{
  "d_model": 224,
  "head_dim": 64,
  "activation": "tanh_gelu",
  "norm_place": "pre",
  "positions": "learned",
  "attn_scale": 0.125,
  "parallel_block": false,
  "init_std_o": 0.00655,
  "init_std_down": 0.00655,
  "init_mimetic": 0.7,
  "lr": 0.00391,
  "beta2": 0.98,
  "lr_head": 0.00537,
  "seq_len": 256,
  "doc_mask": true
}
Each number is 128 + 32 x the weight over the matrix's rms, rounded and kept within 0 to 255. Layers, rows and columns count from 0.

# layer 4 attention output (transposed), 256x224, rms 0.0733, rows 88-93, columns 112-223
[[171 145 120 181 101 113  32 149  45 112  97  73 163 127 130 129 163 138  46 130 148 161 100 109 103 118 104  86 130 137 153 149 158 125 163 134  79 211 147 135 117 138 127 132  88 142 155  82 173 111 111 117 146 149 139  80 124  98 152 118 101 116 154 148  96  80 158  52  70 133 138 114 120 141 160  69 142  82 133  43 101  95  90  34 109 119  99  81 102 134 107  90 160 113 123 121 121  98 104  88 106 128 135  82 190 182 123 110 103 203  86 239]
 [149 136 177 110 153 162 130 209  72 147 124  49  99 146  99  93 112 155  79 102 100 135  94  81 116 177 101 121 117 117 128 113 185  95 122 123 132 111 158 119 143 137 135 129 171 105  96 129 155 145 110 109 135  40 106 188 107 112 104 119 162  94 173 130 160 121  74 138 105  75 145 145  98 134 110 170 110 145 119 131 150 127 122 118 113 109  64 126 169 105 121  62 160 104 122 131 103 182 127 113  68 177 140  56 133 109 134 172 144 139 118 134]
 [142 141  87  69 114 141 140 148 180 145 115  96 165 132 156  94  89 139 159 161 128  66 176 131 116  72  98  81 142 139 123 127 135 111 120 141 111  73 149 166  73 100 165 151 120 109 176  71 117 104 153 138 150  83 149 138 154 123 120 169 128 144 157 144 124 161 165  82 145  90  92 103 156 174  96 166 155 186 107 101  85 147 111  83 141 184  62  58  94 136 160 154 196 129 137 116  65 122 130 173  97 140  83 191 161 115 150  94  97  57  70  52]
 [ 90 118 141 113 143 105 138 147 152 131  68 132 178  83 126 169 115 149 122 130  84 147 155  86 167 128 165 169 106  83 182 175 179 150  90 107 101 114 161 158 101  65 118  91  75 113 113 176 135 111 164  97 129 120 122 153 149 117  85  43 128 150 124 123 190 163 104 122 121 132 132  93 124 112  76 160 103 134  78 162 192 149  99 123 148 206 172 135 174 166  60 143 134 248 137 142 151  67 196 103 148 125 105 171 103 180  72 107  67 182 149  90]
 [152 121 107 139 118 137 153 139 131 137 109  95 104 152 177 118 170 112 111 140 119 109 124  81 150 167 142 118  79 121 132 173  84 107 186 119 133  87 156 199 105 162  70 156 139  89 134 126  60  54 100 134 167  80  87 185  48 160 189 120 147 131 186 103 100  98  94 126  58 184 152 113 222  73  64 121 127 138 119 141 105 160 177 142 149 148 151 127  68 162 167 130 139  88 153 196 158 112 143  56 100 133 107  96 115  86  18 165 173 150 161 134]
 [ 93 129 226 125 145 147 168  77  77 130 148 115 148  77 113 180 166  62 139 182 167 158 139 138 127 138  38 139 157 121 134 109 115 122  26 134 164  71 155 107 120  89 136 155 110 145 105 120  83  90 166 135 115 154 120 167 121 114 129 121 132 195 112 127 133 105 187 159 197  81 103 188 126  64  86 174 128  92 166  94  95 115 122  93 102 133 130 108 150  94 113 171 114 159 165  89 130 127 102 155 101  74 157 131 119 122 144 159  88 136  74 154]]
# layer 4 attention value, 256x224, rms 0.0795, rows 89-94, columns 112-223
[[139  81 137 154 140 121 108 128 148  70 169 154 145 100 145 143 190 173 125  99 142 134 174  99 136 122 152 152  63 117 164 109  86 120 148 154 141 127 116 151 109 145 136  51 115 117 123  84 201 121  79 101 200 207 154  98 173 118 192  72 109 164 147 132 140 135 106 127 126 187 140 105 132 136  99 150 118 111  94 133 233 136 144 119  95 108 157 148 105 143 125 126 184 126  67 109 234 155 136 209 104 131 136 139 138 126  92 104  84 160 139 131]
 [143 140  97 146 161 192 121 179 109 116 165 123  43 161 106 139 132  98 110 115 140  83 126 161 116 137 129 113  96 104 145 123 115 116 102 124 163 152 121 151 198 145 105 149 190 134 118 120 148 147 142  33 124 106  94  53 145 146  88 118 147  66  58 136 177 174 150 168 128 140  53 165  90  86 148 112 137 150  54 149 143 164 177  98 126 119 123 177 164 126 154  57 141 132 114 176  73 183 184 109 109  95 128  38 134 120  98 107 140 130 170 128]
 [127 132 125 125 140 181  82 130 110  98 150 124 133 125  51  95 139  97 105  54 152 102 174 118 166 164  91  72 105  82 138 130 132 102 129 160  88 130 133 173 122 173  88  69 243 106  91  88 127 172 148  82  94 197 118  87 105 140 171 191  81 161 142 216 147  60 149 154 163 194 108  92 174 133 106 126 134  64 198 107 105 145 175 128 101 102 158 107 130  53  74 104 160 121 189  75 163 143  91  25 122  83 108 119 169  90 119 159 112 156 119 115]
 [129 120 130 154 134 145 232 103 132 100 142  90  97  81  97 124 156 118  37 159 129 163  78 112 107 166 154 133 134 113 155 159  83  98  85  87 114  76 194 122  81 170 165 158 134 125  68  86  99 147  68 148  66 127 153 150 186 148  85 110 143  81 136 130 150 168 150 127 150 128  96 105 152 111 113 195 216 166 122 127  75 172 202 113 128 201 139  88 115 171 156 177 124 107  93 103 123  74 149 121 119 120 201  70 101  77 158 159 110  63 103  70]
 [ 96  81  87 183 126 130 117 148 164 170  86 149 117 100 198 109 213 185 151 105  87  93 177  66 137 166  22 118 159  46  60  81 132 116 113 124 141 153 117 114  98 129  98 103  87 154 155  77 155  90  82 131 105 189  76  90 184 201 145 153 159 137 105  60  87 155 103 193 127 150 121 100 113 149  89 125 129 122  83 130  79 117 162 145 143 114  45  62 112 114 127  88 131 130 116  94  53 127 126 142 126 136 110 106 116  63  80 170 155  73 119 148]
 [ 62 144  86 179 150 166 114 135  87 128  76 133 170  88 159  90  95  96  79 114 145 157 108 134 152 185 169 128 180  82 209 146 142 200  88 112 129 130 149 114 137 119 178 152  85 155 119  93 117 179  84  87 158 111 125 174 129 186 139  91 133 104 144 118 104 152 101 140 135  90  57 128 134  89 175 122  99  97 176 115 131 125  81  98 156  77 130 147 153 233 187 175 119 202 193 124 191 162 125  90 146 126  79  81 126 138 154 101 131 202 170 159]]